From a checkpoint of a small transformer trained on Wikipedia.
Size: width 128, 4 heads of 32 (2 for keys and values), vocabulary 1330, 2.33M parameters.
Architecture: RMSNorm before each block, rotary positions, untied embeddings, normalized queries and keys, capped logits.
Training: a variant of SOAP for these matrices, 3437 steps.
Each number is 128 + 24 x the weight over its row's rms, rounded and kept within 0 to 255. Layers, rows and columns count from 0. The size above them is the row's rms in percent of the matrix's.

# layer 3 MLP up, 768x128, rms 0.134, rows 654-680, columns 0-127
size [ 91 110  95  98 103 102  96 111  97  91  95 105  89 103  99 112  90  91 105  92 106  98  97 119  92  93 105]
[[153 150 144 111 141  89 157 120  95 134 124 153 121 160 144  93 122 131 130  91  81 159 137  75 171 131  98 181 111 167 108 146 169  85 105 123  96 144  93  90 120 143 154 132 122 110 126 155 116  87  97  80 130 132 106 137 124 130 121 133 108 149  96 141  88 124  94  81 150 120 150 101 140 124 121 114 166 106 141 160 153 112 136 123 127 151 115 126 136 146 105 139 163 100 124 160  88 145 125 180 132 141 109 141 158 155 155 173 143 116 110 121 131 122 116 115 132 112 142 143 123 167 157 102 102 113 120 133]
 [ 99 150  52 133 155 153 125 115 153 106  96 141 145 129 145 145 127 131 125 100 134 155 131 175 106 145 157 110 150 133 130 102  66 104 124 131 104 124 139 144 151 170 107 152 149 113 158 160 141  88 151 150  66 108 133 146 158 117 140 152  95 158 124 137 121 165 142 162 160 105 105 122 137 144  98 138 100 101 101  95 151 117 149 139 148 150 136 138 125 113 155 134 154 132 156 146 150 112 149 113  86 137 145 133 155 129 112 136 175 130  97 142 130 120  87 150 134 146 120 101 114  86 111 166 142  81 128 108]
 [143 100  91 185 138 123 118  95 166 164 154 109  86 124 121  81  86 122 157  88 131 106 112  97 127  84 104 140 169 152 137 149 128 108 110 120 125  86 114 112 135 144 148 128 148 133 171 119 116 178 132 137 131 120  95 141  96  99 112 128 100  97 131 149 132 156 121 108 117  96 126 147 153 102 117 167  84 122 138 107 110 158 125  64 119 152 163 170  96  90 108 169 131 131 136 119 125 125 148 102 117 112 157 170 117 153 121 133 121 124 109 137 134 157 121 132 118 141  74 127 138 140 126 156 109 119 138 137]
 [ 95 113 113 145 101 127 151 146 128 152  96 123  86 125 134 108 158  88 114 148 115 169 140 105 126  64  86 136 139 136 111 147 159 140 147 123 116 129 104 143 157 110 156 131  87 139 189 151 127  93 154 128 125 139 172 129 122 117 138 107 123 149  79 176  93 127 119  93 129 145 145 139  96 114 112 130 106  87 116 132 144 119 107  96 122 138 103 112 166 116 139 150 114 146 117 121 177 156 122 127 143 151  78 109 113 143 126 119 124 119 120 105 107 135 117 169 160 119 107  93  98 105 129  74 120  70 142 125]
 [126 156 130 143 136  84  87 101 158 109 102 134 143 126 149 154 117  86 117 126 142  80 133  87 159 146 105 111 189 156  99 131 104 159 132 139 109 140 147 142 139 133 129 116 126 112  73 160 120 143 123 109 140 138  81 166 113 149 159 131 160 100 120 109 117 123 148 143  85 156 158  66 114 136 121 147 142 123 138 109 147  92 151 122 167 129 115 149 178 132 122 132 112 124 160 115 112 176 120  96 125 131 109 141 121  64 140  89 160 158 123 112 130 164 143 108 137 134 127 177 117 120 134 121 156 137 134 135]
 [109 138 133 159 101 132  93 172 140 142 165 123 183 125 140 150 101 124  71 134 135  82 128 140 149 115 147 109 151 131 116 108  95 101 150 134 143 109 139 150  82 106 110 134 144 107 102  91 166 142 121 109 163  98 120 124 118 127  89 132  99 135 156 159 150 124 143 168 105 151 110 119 128 151 135  86 130 133 166 154  85 150 130 108 161 131 149 149 138 151 174 112 105 139 136 127 150 152 114 155 120 144 125 132 150 155 131 120 160  98 135 174 122  71 143 119 117 129 161 151 123 148 137  82 159 146 151  81]
 [123 133  68 135  99 132 118 165 125 167 146 127  87 143 149 139 120 117 103  79 111 123 137 143 156 113 151 178 113 116 129 120 133  97  77 120 104 119 110 139 147 164 117 113 156 112 144 120 168 122 102 182 105 129 136 153 134  98 145 163 109  95 114 140 138 136 140  99 136 138 110 141 118 128 148  73 107  94 124 156 135  43 140 136 174 110 159 143 132  94 102 156 139 140 120 126 150 130 116 117 121 122 133 132 108 102 138 117 145 182 119 141 107 112 102 114 113 146 111 152 120  88  76 133 150 151 109 132]
 [159 131 148 153 147 137 101  98 106 106 124 135 130 157 166 127 128  95  78 115 142 120 118 125 117 126 150 110 129  90 127 129 149 149 142 149 149 177 107 159 108 127 124 132 140 148 138 140 114 124 104 119 133 121 146  73 132 143  75 147 145 156 166 121 138 162 158 118  88 118 179 120  75 145 165 116 123 133 154 118 108 103 132  76 171 127 135 152 125  82 132 131 159 171 140 118 120 117 146 149 117 156 192 162  94 130 111 114 135 119 187 137 127 115 151 148  74 137 134 149 124 139 125  95 104 128 132 137]
 [130 133 133 144 168 105 158 161 120 142 124 110 144 132 120 110 123 126 109 117  84  91 147 168 100 132 155 156 123 111 120 101 110 133 147 105 180  92 110 103 126  95 139 145 109 164 125 166 123 143 116 110 157  99 142 162 110 135 158 132 136 114 128 107 101  88 106 136 107 142 154 103 158 111 126 146 151  78 130 132 133 115 119  91 122 181 146 122 137  93 150 124 107 149 158 120 110  99 149 115  83 125 131 178 120  89 136 128 126 112 144 110 104 132  78 122 190 123 153  86 155 108 138 196 122 120 139 143]
 [138 125 135 126 153 162 167 121 107 146 144 150 145 131 105 193  86  80  89 126 127  94 107 138 117 149 113 106  95 140 172 116 123 126 116 151 132 127 142 121 153 132 186 134 128 124 159 110  97 141 114 112  67 120 121 113 135 150 107 179 122 101 128 111 144 111 153  75  74 119 124  85 131  81 146  88 153 157  84 127 123 100 138 136 124 115  89 148 114  74 135 118 126 159 169 136 125 118 140 167 111 127 139 123 125 115 111 136  81 131 141 149 144 108 129 142 128  96 126 148 145 116 125  95 137 123 121 145]
 [124 165 133 194 137 123  95 120 103 150 126 170 138 156 121 145 134 139  87  79 124 140 112 125 149 181 124 122 100 141 130 115 114 130 116 113 119 114  81 116 147 140 160 185 167 114 137 146 120 106 101 133 116 186 114 136 126 108  77 116 123 136 125 132 150 114  87 138 148 137 117 112 152  90 121 177 156 117 138 112  90 130 156 168 110 146 131 127  87 127 108 102 135 128 178 140 110 173 130 103 100 163 165 115 134 145 135 168 129 112 149 120 120 139 183 134 124 144 121 164 104 110 104 129 142 119 121 140]
 [162 127  86 127 160 118 127 160 100 165 107 111 136 153 149  95 101 127 137 135 111 110 180  75 165 123 170 127 148 128 100 121 167 119 136 128 122 121 128 104 166 108  94 143 109 112 118 150 171 162 129 112 137 114 174 130 128 104 140 136  99 143  83 136 107 127  88 104 184 125 145 113 118 150 158 142 106 122 120 109 162 102 162 126 110 142 169 151  94 133 144 104 103 147 122  96 106 137 143  79 150  98 143 126 167  92 137 136 172 110 119 139 151 123 107 132 110 133 151  88 124  92 128 124  95 122 107 107]
 [138  70 134 143 123  84 144 155  69 128 109 130 105 126 151 160 126 133 133 120 134 129 125  77 156 121 134 142 115 137 157  89 133 123 112  78 140 142 126 119 110 152 157 106 117  93 136 130  79 108 137 109  93 134  95 154 104 162 154 128 122 157 118 100 124 170 141 110 101 121 100 132 154 106 101 130 178  82 142 129 118 103 109 179 123 175 127 120  88 130 104  96 109 120 131 117 116 179  88 142 115 155 127 103 118 125  66 102 116 157 130 122 128  92 117 139 107 134 135 141  92 109 126 136 144 144 147 144]
 [104 128 115  91 108 128 157 136  86 124 128 165 133 162 200 118 111 167 129 106 154 127 161 176 128 129 169 152 128 135 126 144 135 128 122 119 121 142 136 160 138 151 117 142 178 117 177 132 148  91 143 121 145  72 139 107 137 121 163 157 144 124 118 130 119 130 104 122 118 165 142 140 141 113 134  85  86 116 123 173 153 121  82 122 115 136 122 147 151  98  73 110 130 139 124 124 122 165 130 156 121 139 149 141 143 124 198 175 130  88 129 110 133 155 130 133 152 112  88 133 156 114 109 121 111 140 155 147]
 [100 116 107 127 140 124 142  51 113 141 127 154 112 152 130 115 128 133 109 121 118 121 160 124 137 127 151 159 122 128 102 103 126 108  72 128 121 148 177  86 129 139  74 141  95 126 115 150 149  91 150 120 118  80 124  72 121 108 137 137 113 167 112 123  89 125 131 141 158 107 146  96 105 128  78 146 118  69 147  87 150  87 119 140 173 151 145 137 158 114 117 151 156 129 154 123 109 135 138 115 167 100 118 103 153 121 143 134 120 144 105 112 134 129 130 132  84  90 104 144 118 127  95  94 147 154 138 111]
 [155 124 127 143 111 118 129 119 124 131 153 103 108 115 127 109 136 125 138 150 100  81 117 125 131 160 164 172 148 128 108 101 147 137 115 163 121 101 141 117 110 124 104 118 156 131 138 121 116 154 117 114  99 172 153 144  94 117 130 120 150 142 149 141  95  91  81 107 130 156 140 139 123  88  92 169 113 149  97 140 104 116 102 129  60 156 133 136 112 141 143 118 136  75 147  97 111 200 157 137 145 136 148 100 134  72 102 155 126 130 117 144 126 103 150  90 202 145 113 125 138  99 151 129 125 106 140 119]
 [164 126 150  97 139 134 122  84 102 117 112 148 158 115  98  92 126 106 147 105 125 144 101 120 153 139 166 135 124  93 176  90 125 126 112 116 135 101 111 144 119 164  88 139 154 152  93 138 120 121 112 101 120  93 111 109 117  98 138 112 131 129  80 157 136 137 105 105 107  94 154 107 101 108 133 140 106 113  93 155 103 152 133  99 152 151 129 167  80 125 126 126 184 167 131 114 152 159 111 174 100 115 123 105 140 147 119 166 128 126 151 173 141 155 152 152 119  88 109 133 124 112 102  78 143 113  93 147]
 [166 137  88 121  99 118 124 135 114 130 122 125 102 154 131 149 141 131 116 132 147 168 160 164 153  92 112 106 138 153 160 132 126 110 142  48 106 124 133 113 171 113 104 159 136 124 100 110 164 130 131 149 146 138 138 143  92 143 126 101 128 131  83 175 133 132 145  89 134 164 123  94 124 130 164 105 122 127 100 163 192 126 112 142 152 155 134 128 105 118 127 141 153 117 122 157 166 105 130 101 137 108 130 109  88 114 146 176 149 159 149 189 142 140 142 116 137 110  73 154 137  92 128 114 138 142 108 120]
 [127  87  95 101 205 120 143 145 122 121 138 111 103 144 126 161 125 126 131 148 111 112 103 130 161  97 156 109 165 149 137  89 115 102 148 117  99 110 154  87  92  79  44 189 145 118 145 136 137 116 126 163 112 140 143 116  96 146 121 127 133 135  98 134 153 167 147 121 102 133 104 114 124 136 128 126 145  92 124  78 110 140 139 146 135 109 111 121 145 155 148 117 149 148 162 132 143 124 104 129 147 133 130 172 166 136 165 120 109 135 148 167 115 137 127 168 100 134 175 134 128 133 107 142 119 114 107 123]
 [132 121 161 146 109 144 147 131 149 146 122 125 114 145 197 166 116 180 109 151 127 116 115 161 130 137 183 104 126 116 119 120 154 134 125 141  96 111 155 138  87 163 124 134 107 131 128  78 131 125 109 118 148 201 131 138 141 174 193 125 146 110 162 162 102 122 126 133 135 163 138 126 116  93 135  92 165  93 158 113 130 117 131 150 151 175 123 162 163 108 114 130 108 123 157 123 162 108 136 131  93 136 163 118 128 102 133 120 119 125 108 110 146  85 134 159 132 111 123 145 122 122 164  99 100  98 118 116]
 [117 143 142 149  79 133 170 132 116 149 143  83 110 145 100 128 152 123 126 112 133  89 110 107 101 115 152 140 135 145 151 123 101 120 135  71 105  59 100  93 132 149 121 169 112 164  76 129 137 111  89 125 140 112 156 143 125 137 106 109 134 139 127 204 160 150  80 134 124 137 105  97 137 145 144 110 139 121 160 119 133 134 118 131 142 120 142 126 171 150 104 133 128 140 118 108 136  86 171 106 134 135 149 151  70 137  91 107 137 106 127 126  79 124 126 143 157 133 100 109 149 142 161 150 130 141 145 110]
 [146 117 126 156 124 137 145 108 117 117  67 162 141 111 140 132 169 155  92 135 155 158  97 164 130 126  92 115 161 122 121 133 140 119 126 114 112 167 112 119 136 155  79 123 162 122 146 156 140 108 126 158 116  84 125 138 135 141 116 126 167 124 126  83  96 119 112  91 112 125 122 191 118 142 110 136 141 132 115  65 144 145 140 102 139 134 112 160 123 114  76 147 152  65  92 154 133 147 110  90 141 147 164 142 142 130 104 116 116 113 166 135 108 172 123 169 116 141 128 142 160 119 125  90 121 127  96 148]
 [136 102 102 107 147 139 149 132  98 165 151 155 131 135 149 179 104 133 152 100 109 176 143 123 181 112 145 105 132 118 122 119 119 137 161 125 104 113 163 127 139 109 159 137 122 110 110 126 125 144 137 128 142  86 149 127 177 160 121  95 108 126  84 167 170 125 134 163 179 159 111 147  94 113 118 108 125 142  97 181 134 113 129 146 170  76 125 115 100 119 138 142 181 144 145 128 143 146 113 155 114 112 128 169 127  83  88 120 118 111 136 105  98 158 122 138 138 123 112 152 127 117 126 108 129  72 112 155]
 [147 178 161 165  82 110 125 127 134 139 132 129 147 101 119 105 115 129 118  95 151 123 122 145 161 155 106 139 163 101  69 179 114 163 145 113 132 121 110 116 137 165 126 140 124 124 139 150 120 103 132 131 139 108 105 145 174 131 143 114 112 119 157 131 132 108 127 146 148 124 122  68 134 157 138  89 123 169 166 156 102 140 124 127 126 152  81 104 131 121 119 130 151 109 115 129 113 111 135 102 109 142  80 117 133 131  65 139 141 152 127 148 159 101 106 119 177 125 110 157  88  77  84 105 143 158 156 147]
 [138 109 113 142 149 135  81  97  81 137 139 106 121 141 107 144 179 171 119 121  99 126 146 120 107 130 115 142  90 135 108 114 139 113 104 128 136 144 124 133 154 104 102 120 146 143 126 118 103  50  78 135 125 130 114 114 118  80 163 134  97 146 108 108 113 105 120 104 121 133 119 126 112 131 126 116 121 136 131 163  88 137 101 136 114 123 192 101 139 146 150 113 159  94 160 127 164 116 140 143 170 152 131 148 161 131 127 158 110  80 110 164 153 188 127 165 150 128 103 144  91  89 106 140 134 152 129 145]
 [147 115 117 108 121 102  83 154 157 141 102 138 127 163 155 165  81 116 174 156 164 142 124 150 138 112 111 110 106 148 121 135 104 142 108 139  97 112 127 165  88 144 155 132 122  98 131 145 116  90 113 124 137 127 194 122 130 149 150  91 129 140  71 168 127 145 105 132 133 155 113 118 149 111 145 175 135 154 164 184  99 126 164 122 132 160 135 122 121 140 144 114 136 134 127 138 170  98 110 119 159 128 124 175 140 151 101 169 108 108 141 130 123 116 153 118 127 121 139 135 131 131 171  81 123  97 175 101]
 [124 178 108 131 107 176 119 136 117 114 142 170 139 136 169 121 128 130  98 127 113 131 138 118 100  92 127 115 101 110 170 166 113 136 172 169 137 147 117  78 118 163 144 147 129 154 138 113 131 164  98 123 112 132 139 144 123 161 154 144 127 172 122  99  94 190 120 171 112  82  95 133 161  94 141 104 144 157  82 121 128 140 165 160 150 140 140 134 138 144  82 126 148 136 118 114 117  85 123  89 143 107  88 140 139 137 130 133 146 130 107  97  78 102 118 130 114 128 112 126 124  94 126  97 134 118 124  93]]
# layer 3 MLP down (transposed), 768x128, rms 0.13, rows 654-680, columns 0-127
size [ 92  99 101 101  98  95 103 117 104  98  98 107  88 101 102 103  95  88  96  94 105 101  96 108  94 100 110]
[[154 136 156 122 117 148 104 130 120 100 123 107 104 135 133 181 119 131 145 105 163 131 118 133  86 143 122  74 135 117 128 117 106 108 150 116 150 130 133  79 127  53  91 132 133 111 114 117 186 138 179 157 124 100 137 103 136 106 124 138 113 150 139 158 144 159 118 134 145 123 147 166 101 152 154 147 135 147 127 132 144 102 137 115 127 141 127 140 135 114  97 104  90 123 101  92 148  87 143 114 114 148 187  79 117 142 117  97 120  91 117 122  98 156 105 121 163 143 146 123  95  85 135 101  94 167 134 111]
 [166 163 110 123 157 143  94 197 106 152 153 155 122 122 118 124 123 158 111 127  83 130 145 101 129 115 106  86 108 113 141  94 151 117 126  96 166 129 102 144 143 117 127  88 118 118 144 136 133 164 131 118 163 132 123 109 149 147  95 106 133 157 127 140 105 121 141 137 111 145 118 122 122 103 144 101 100 197 148 159 186 119 184 151 137  70 114 154 132 158 118 145 105 108 139 146 134 118 141 115 124 120 121 132 147 104 144 148 100 136 115 122 148 143 118 171 130 127 145 186 141 151 158 107 165 149 169 148]
 [128 110 170 144 117  75 126  94 152 134 146 119 112 111 109 154 111 125 130  98 122 113 125 119 103 137 136 116 104 147 147 113 159 149 169 140 137 126  93 154 156 130 127 112 136 173 100 144  73 135 105 164 104 155  92  99 131 110 124 122 117 104 174  80 104  99 157 126 168 147 147  92  81 146 140 113 126 118 105 116  85 116 135 128 151 158 127 106 133 109 127 122 116 147 117 117  90 100 112 128 106 157  89 104 161 163 112 106 137 175 111 168 118 145 123 132 185 116 138 170 125 163 134 145 156  95 118 109]
 [107 104  66 148 180 138  96 150 156 152 138 123 175  86 123 138 117 117  96 122 106 128 158 122 145  93 142 124 145  88 118 128 110 156 118 127 123 141 154 142 121 131 159 134 133  84 127 120 129 109  98 112 185 144 126 111 140 149 115 109 168 115 101  95 129 133 121 138 117 169 158 128 126 129 115 130 112  91  77 173 125 109 132 105 104 148 102 138 122 155 163 171 100 145 107  92 117 120  91 140  99  85 115 170 103 148 130 145  87  83 132 166 166 109 139 136 100 113 127 112 122 115  99 142 153 140 124 112]
 [127  89 118 133 142 159 119 143 139 119 158  91 107 160 116 103 106 137 156  77 114 110 176 124 106  85 140 148 101 116 137 122 166 125 106 132 119 106 121  77  90  82 113 148 131 174 154 133 111 142 128 123 127 131 131  59 135 115  79  97 102 145 141 153  66 144 100 112 138 103 132 137 115 111 159 163 131 147 118 117 128 143 110  82 151 119 159 108 121 104 106 145  92 115 150 141 132  93 148 110 114 126 114 126 153 148 145 169  97  98  87 105 137 105 133 159 155 133 125 120 102  95 128  97 107 140 136 119]
 [ 88  91  84 164 153 138 100 157 135 129 126 139  72 127  92 146 105 128 171 135 141 148 143 138 140 115 136 135 125 178 142 112 140 109 153  70 105 136 116 160 112 125 154  90 127 120 138 152  65 122 104 130 169 106  75 129 116 124 108 122 171 129 122  88 108 112 123  83 137 110  91 121 147 160 109 128 114  89 123 102 132 126 137 133 124 116 117 117 172 152 163 124 113 139 108 102  85 115 116 121 121 160 109 132 138 147 153  98 134 109 148 143 100  95  89 114 130 105 111 109 118 167 121 150 166  94 127 119]
 [136 123  94 135 178 127 105 101 116 127 154 136 119 113 105 169 126 118 146 109 137 173 146 161 135  83 171 128 124 131  82 149 110 149 108 135 122 133 113 107 130  84  91 121 135 126 100 131 132 114 106 127  88 156 120 156 174  97  80 122 126 132 137 155 138 137 128 132 129 155 164 112 102 152 125 124 165 109  99 122 110  91 130  86  88 136  99 147 180 101 106 154 128 135  92 179 143 155 118 124 144 139 134 153 102 134  99 138  88 114  83 139  76 113 154 125 145 126 108 117 158 143 119 146 162 124 146 170]
 [130 152 130 127 126  76 133 104  84 113  83 109  71 101 180 108 122 140 117 157 162 123 158 138 111 119 139 110 141 124 170 148 165 122  68  98 129 132  93 111 141 135 137 117 124  98 160 151 112 137 141 109 131 160 108  92 118 113 112  94  90 181 133 146 108 100 172 162 130 123 118 130 137 144 111 153 176 130 103 108 124 129 128 107 140 131 112 149 153  93 127 138 109 115 162 147 101 178 151 159 107 127 100 126 126 142  88 134  84 145 150 124 124 131 107 111  91 115 141 147 172 118 124 112 131 137 150  96]
 [138 117 126  97 135 116 173  96  99  99  90 105 155  93 132 103 163 143 130 155 142 115 173 108 115 159 103 131 102 125 127 168 155 134 120 152 129 107 174 152  91  97 131 123 142 114  92 131 150 103  91 157 123 104 168 125 128 154 137 168  95 114 142 144 115 121 169 100 100 134 153  90 102 115 149 151 121  76 110 169 146 139 159 130 165 135 126 119 104 123 156 119 140  76 121 161  74 102 142 144 120 125 113  96 132 152 113 150 139 144 126 120 143 151 123  96 150 120 153 153 120 145 103 176 126 136 136 159]
 [ 92 111 114  94 115 103 118 124 109 145 112 104 143 148 132 147 129 142 129 105 143 149 157 167 166 132 123 139 148  89 137 157 169  94  83 138 137 108  96 161  87  98 177 131 128 143 138 136 143  94 123  99 161 127  86 124 153 114 140 142 114 143 138 146 170 133 151 106  90  96 115 165 131 120 138 100  98 118 133 107 121 133 132 117 110  93 117 130 159 131 140 131 137 166 165 141 139 138 108 114 112 150 156  98 123  98 119 119 138 110 196  92 108 130 181 160 110 143 153 110  83 124 130 129 177 168 150 156]
 [ 92 118 106 138 127 120 147 132 120 108  97 122 152 112 102 117 168 112  92 148 121 104 154 127 138 141  91  89  98 153 137  97 175 139 148 119 108 139 178 115 138  84  90 139 112  91 120 141 167 180 111 140 140 113 124 134 118 142 120 129 130 148 122 138  78 126 110 150 119 120 148 114  88 130 112 132 114  91 164 145 132 153 145  94 139 110  75 130 145 159 119 101 149  98 146 134  92 125 156 140 115  82 163 124 143 106  84 167  77 118  89 149 133 145 110 170 146 114 123 140 134 156 164 102 135 130  98 155]
 [162 135 125 135  97 133 117 121 149 107 121 148 177 127 115 132 143  96 132 131 185 157 150 138 123 141 171 100 111 124 116 118 103 157 126 133  91 151  84 181 175 129 164 126  98 118 145 177 170 144 127 107 114 135 135 117 142 131 120 141  97 105 153 143 198 135 120  89 150 128 123 141 125 150 128 137 135  97 115 137 135 127 126 108 148 153 143  99  77  98 107 117 184 100 111 115 157 129 151 110 176 134 118 122 126  92 136 110  89 137 157 130 100  97 160 114 125 151 123 125 154 137 144  84 147 102  94 124]
 [131 169 110 125 108 125 129 101 159 113  95 131 145 133 151  84 104 126 136 113 134 138 125 158 151 135 101 106 133 156  85 157 147 125 161 128 160  97  90 101 127 103  82 131 112 122 141 106 145 122 161  91 116 135 184  76 109 119 131 108 118 136 156 162 127 144 126 127 161  85 138 124 157 183 141 149 153 170 120 127 135 128 129  78 105 147 122 142 159 120 131 164 138  89 129 153 129 122 113 117 145 115 162 126 150 110 146 118 115  75 135 132 104 143 156 132 119 155 173  90 150 114 100 146  90  90 160 101]
 [119 139 118 152 130  93 149 129 137 152 122 166 147  90 111 125 117 104 144  98 115 117 112 124 120 100 125  98 143 139 128 131 146 162  86 160 127 109 128 105  98  84 160 154 131 152 162 149 110  98 126 112  97 150  96 146 122 124 107 124 125  96 168 114 162 107 122 150  65 140 139  95 102 149 156 158 147 127 111 122 134 118 164 148 163 136 146 150 178 122 142 147 117 109 102 120 144 129 154 142 126 153 113 140 166 165  80 128 160 114 169 156 113 116 146 132  67 112  74 145 135 171 118 125 131 149 119  81]
 [161 147 124 130 106 118 122 141 141 167 161 102 164 142  89 139 151 128 133 140 136 140 116 121 115 111 108  92 144 152  94 141 112 151 115 141  89 140 137 150 146 184  84 134 142 162 140 119 140 134 127 137 152 151 175 156 169 160 153 140 107 181 127 137 101  93  97 148 133 134 150 110 133 141 162 125 130 147 105 128 108  82  79 158 147  70 155 121  75 152 171 127 103 169 143 136 138 115 142 157 151 109 134 148 154 119 147 138 158  96 135 167 135 141  99 153 106 133 171 122 129 120 136 144 122 158 114 108]
 [ 93 152 103 112 107 143 111 128 146  88 124 164 129  97  82 150 155 177  92 146  88 183 126 152 116 104 106  94 129 102 110 153 145 145 154 146 154 105 122 115 158 135 143 132 112 178 157 143 113 142 158 134 128 173 103  99 156 172 128  97 125 113 139 136 113 144 138 133 133 127  76 111 149 158 169 118 139 122 158 116 142 122 160 100 165 109 130 143 152 133 135 124 117 128  98 129  87 144 118 134 106 149  77 167 127 124 128 133 127  95 139 139 152  72 102 163  96 122  91 137 114 166 135 134 111 132 139 141]
 [146 108 100 111 121 124  86 134 131 123 131 165 147 159 180 141 145 102 171 111 180  91 120 101 151 128 142 149 111 136 128 166 104  95 146 148 144 142 118 117 105 149 150 147 122  98 129 136 145 125 144 106 179 212 135 180 154 102 123 145  93 124  96 126 113 155 141 121 138 136  98 170 114 113  98 139 109 100 161 119  95 124 105 143 152 106  86  99 148 121  98 129 134 122 157 136 131 145 110 138 120 137 123 107 159 124 136 139 120 128  92 144 127 124 138 158 138 157 132 106 157 138 166 124 103  87 160 177]
 [128 140 144  93 123 135 152 155 135 130 184 126 117 119  96 123  87 137 122  96 117  77 127 144  97 115 156 129 125 147 140  98 147 149 111 180 154 144  98 143 135 137 117 135 103 147 124 126 104 168  86 120  77 171 151 119 160 146 106 118 111 141 138 147 122 105 148 132 124  77 109 106 142 137 143 144  75 135 110 115 149 147  56 139 146 142 123 115  91 157  95  91  93 118 106 124 119 184 126 149 167 135 154  72 102 133  89 123 126 144 135 127 102 116 124 104 129 141 141 138 110 150 129 164 135 133 108 142]
 [156 156 145 148 102 138 125 163 122 116 132 173 116 132 140 126 141 103 167 121 134 178 162 136 133 105 138 129 120  68 154 152 143 154 144 140 135 115 145 163  87 158 179  92  92 124 147 144 100 135 110 123  83 123  88 136 116 150 142 137 132 213 130  97 135 154 114 128 124 149  94 104  68 109 150 135 133 160 116 139 110  94 143 148 153 109 118 109 144 111 107 127 127 141 103 113 122 144 105  95 115 137 123 119 136 169 121 124 173 131 169  97 103 139 137 124 101 163 109 139 153 124 155 123 106 106 103 139]
 [151 113  99 129 146 124 112 151 119 110 145 178 124 100  64 125 128 113  84 132 110 120 144 126 133 112  74 151 118 101 117 112 160 128 104 121 109 182  87 127 159  96 118 105 151 152 117 157 104 142  92 143  74 160 114 134 176 138 138 148  87 149 116 143 133 146 135 144 176 109 139  82  94 126 135 137 147 120 117 134  98 132 134 136 123 154 133 116  94 135 127 132 125 161 154 105 120 117 124  83 148 118 124 124 112 136 116 127 115 141 128 146 131 171 137 145  96  50 136 114 167 131  79 113 110  94 112 116]
 [117 130 130 120 157 159 150  96  95 122 153 142 103 154 135 142 115 147 138 149 119 130 129 109 105 119 128  90 128 111 121 144 151 154 134 132 127 138 103 158  90  84 118 103 114 108 135 101 136 123 145 120 162 140  98 136 136  94 213 109 119 141 121 136 108  93  99 122 125  98 134 142 147 147 133 146 139  89  95 142 174 159  81 143 123  60 150 180 120 149 170 133 134 141 116 126  66 143 170 117 157 154 121  82 127 146 108 111 152 124 116 101 154 118 107 106 151 122 140 127 129 119  84 132  97 140 131 160]
 [153 134  99 134  99 120 165 137  84 148 170 128  96 126 143  92 149 145 141 165 121 118 138 142 113 143 144 155 141 144 159  85 145 120 145 178  96 150 130 121 111 119 145 132 116 120  78 115 100 138 110  64 130 127 185 147 133  85 160 156 146 157 155 120 179 196 162 121 113 156 104 102 104  95 135 135 116 129 137 120 137 125 138 127  94 141 123 118 141 100 102 105 121  96 121 142 146 139 157 116 126 166 132 137 154 127 142 139 129 168 160 156 102 142 134 123 125 109 112  90 125 152 144 100 121 128  90  88]
 [149 129 129  81 134 122 107 116 125 131 129 139 123 102 143 143 118 147 122  82  94 133 123 156 113 121 108 117 153  96 112 137 144 109 169 136 132 123 117 152 125 110 158  77 111 113 136 179  96  92 128 166 129 124  74  93 174 177 158 134  97 167 101 112 117 134 130 140 131 112 101 110 112 100 107 114  92 128 150 101 179 111 102 124 156 126 102  97 125  85 118 112 105 155 146 120 111 159 138  99 181 168 161 148 103 137 141 125 142 126 178 119 111 143 133 150  66 138 145 137 118 140 123  98 114 131 115 106]
 [148 101 135 138 167 126 124 124  85 108 158 139 141 152 168 139  96 106 145 145 164 133 141 135 112 159 162 129 105 163 144 128  93 106 167 186 130 156 142 109 111 101 122 125 122 129 149 151 158 143 192 163 155 156 120 124  81 125 121 137 123 116 113 134 177  99 153 111  85 147 148 150 126 133 109 125 100 120 121 140 145 139 136 132 185 143 130 135 180  72 135 165 161 113 132 106 142 114 117 131  91 126 167 113 147 132 109 127 141 123 150 115 138  89 121  85 135 122 132 113 155  95 147 168 105 154 117 131]
 [148 121 146 119 173 135 102 108 106 104 127  96 106 133  87 122 115  94 126 111 126 212  94 126  95 108  85 134 113 137 139 149 172  96 134 106 106 116 147 162 122 109  97 142 102 135 134 138 135  98 137 132 139 136 124 119 132 113 132 124 100 118 114  90  85 175 165 129 146  70 139 146 111 129 161 137 130 115 135 151 114 132 106 106 138 101 136 104  61 108 116 100 122 118 131 140 125 147 124 142 142 158 167 100 119  95 152 117 142 149 120 136 139 126 114  92 145 148  99 133 120 175 168  74 109 113 163 147]
 [145 107  92 159 131 113 148 101 171  88 116 105  94 107  84  78 123 124 147 158  90 109 124 172 106 186 120 121 121 114 124 125 116  88  87 149 159 148 144 122 131 142 119 137 134 121 134 138 114 100 111 144 147 139 103 127 115 138 173 173 118 126 112 118 100 141 123 116 117 102 154 130 139 143 116 122 115 162 115 197 117 137 147 119 132 115  95 152  97 134 124 118 126  94 127 102 140 122 152 139 135 168 170 106  78 147 109  56 162 146 128 104 152 123 121 145 146 158 124 148 139 104 132 139 157 111 134  85]
 [ 94 112 134 109 163  74 172  62 113 127 136 147  93 125 147 139 111 169 121  82 100 104  96 146 115 156 149 100  92 121 110 113 128 140 137 131 151 129 137 118 121  96  95 148 160 163 122 124 135 101 130 152 139 125 124 137 123 153 110 141 137 109 102 126 104 118 163 145 166 115 121 141 130 189 132  96 142 106 118 132  93 118 140 105  86 158 110 147 160  84 131 123 121 114 140 143 170 118  91 141 122 121 128 136 111 149 127 123 135 127 116 110 113 145 172  79 104 129 140  91  79 190 120 138 141 104  93 142]]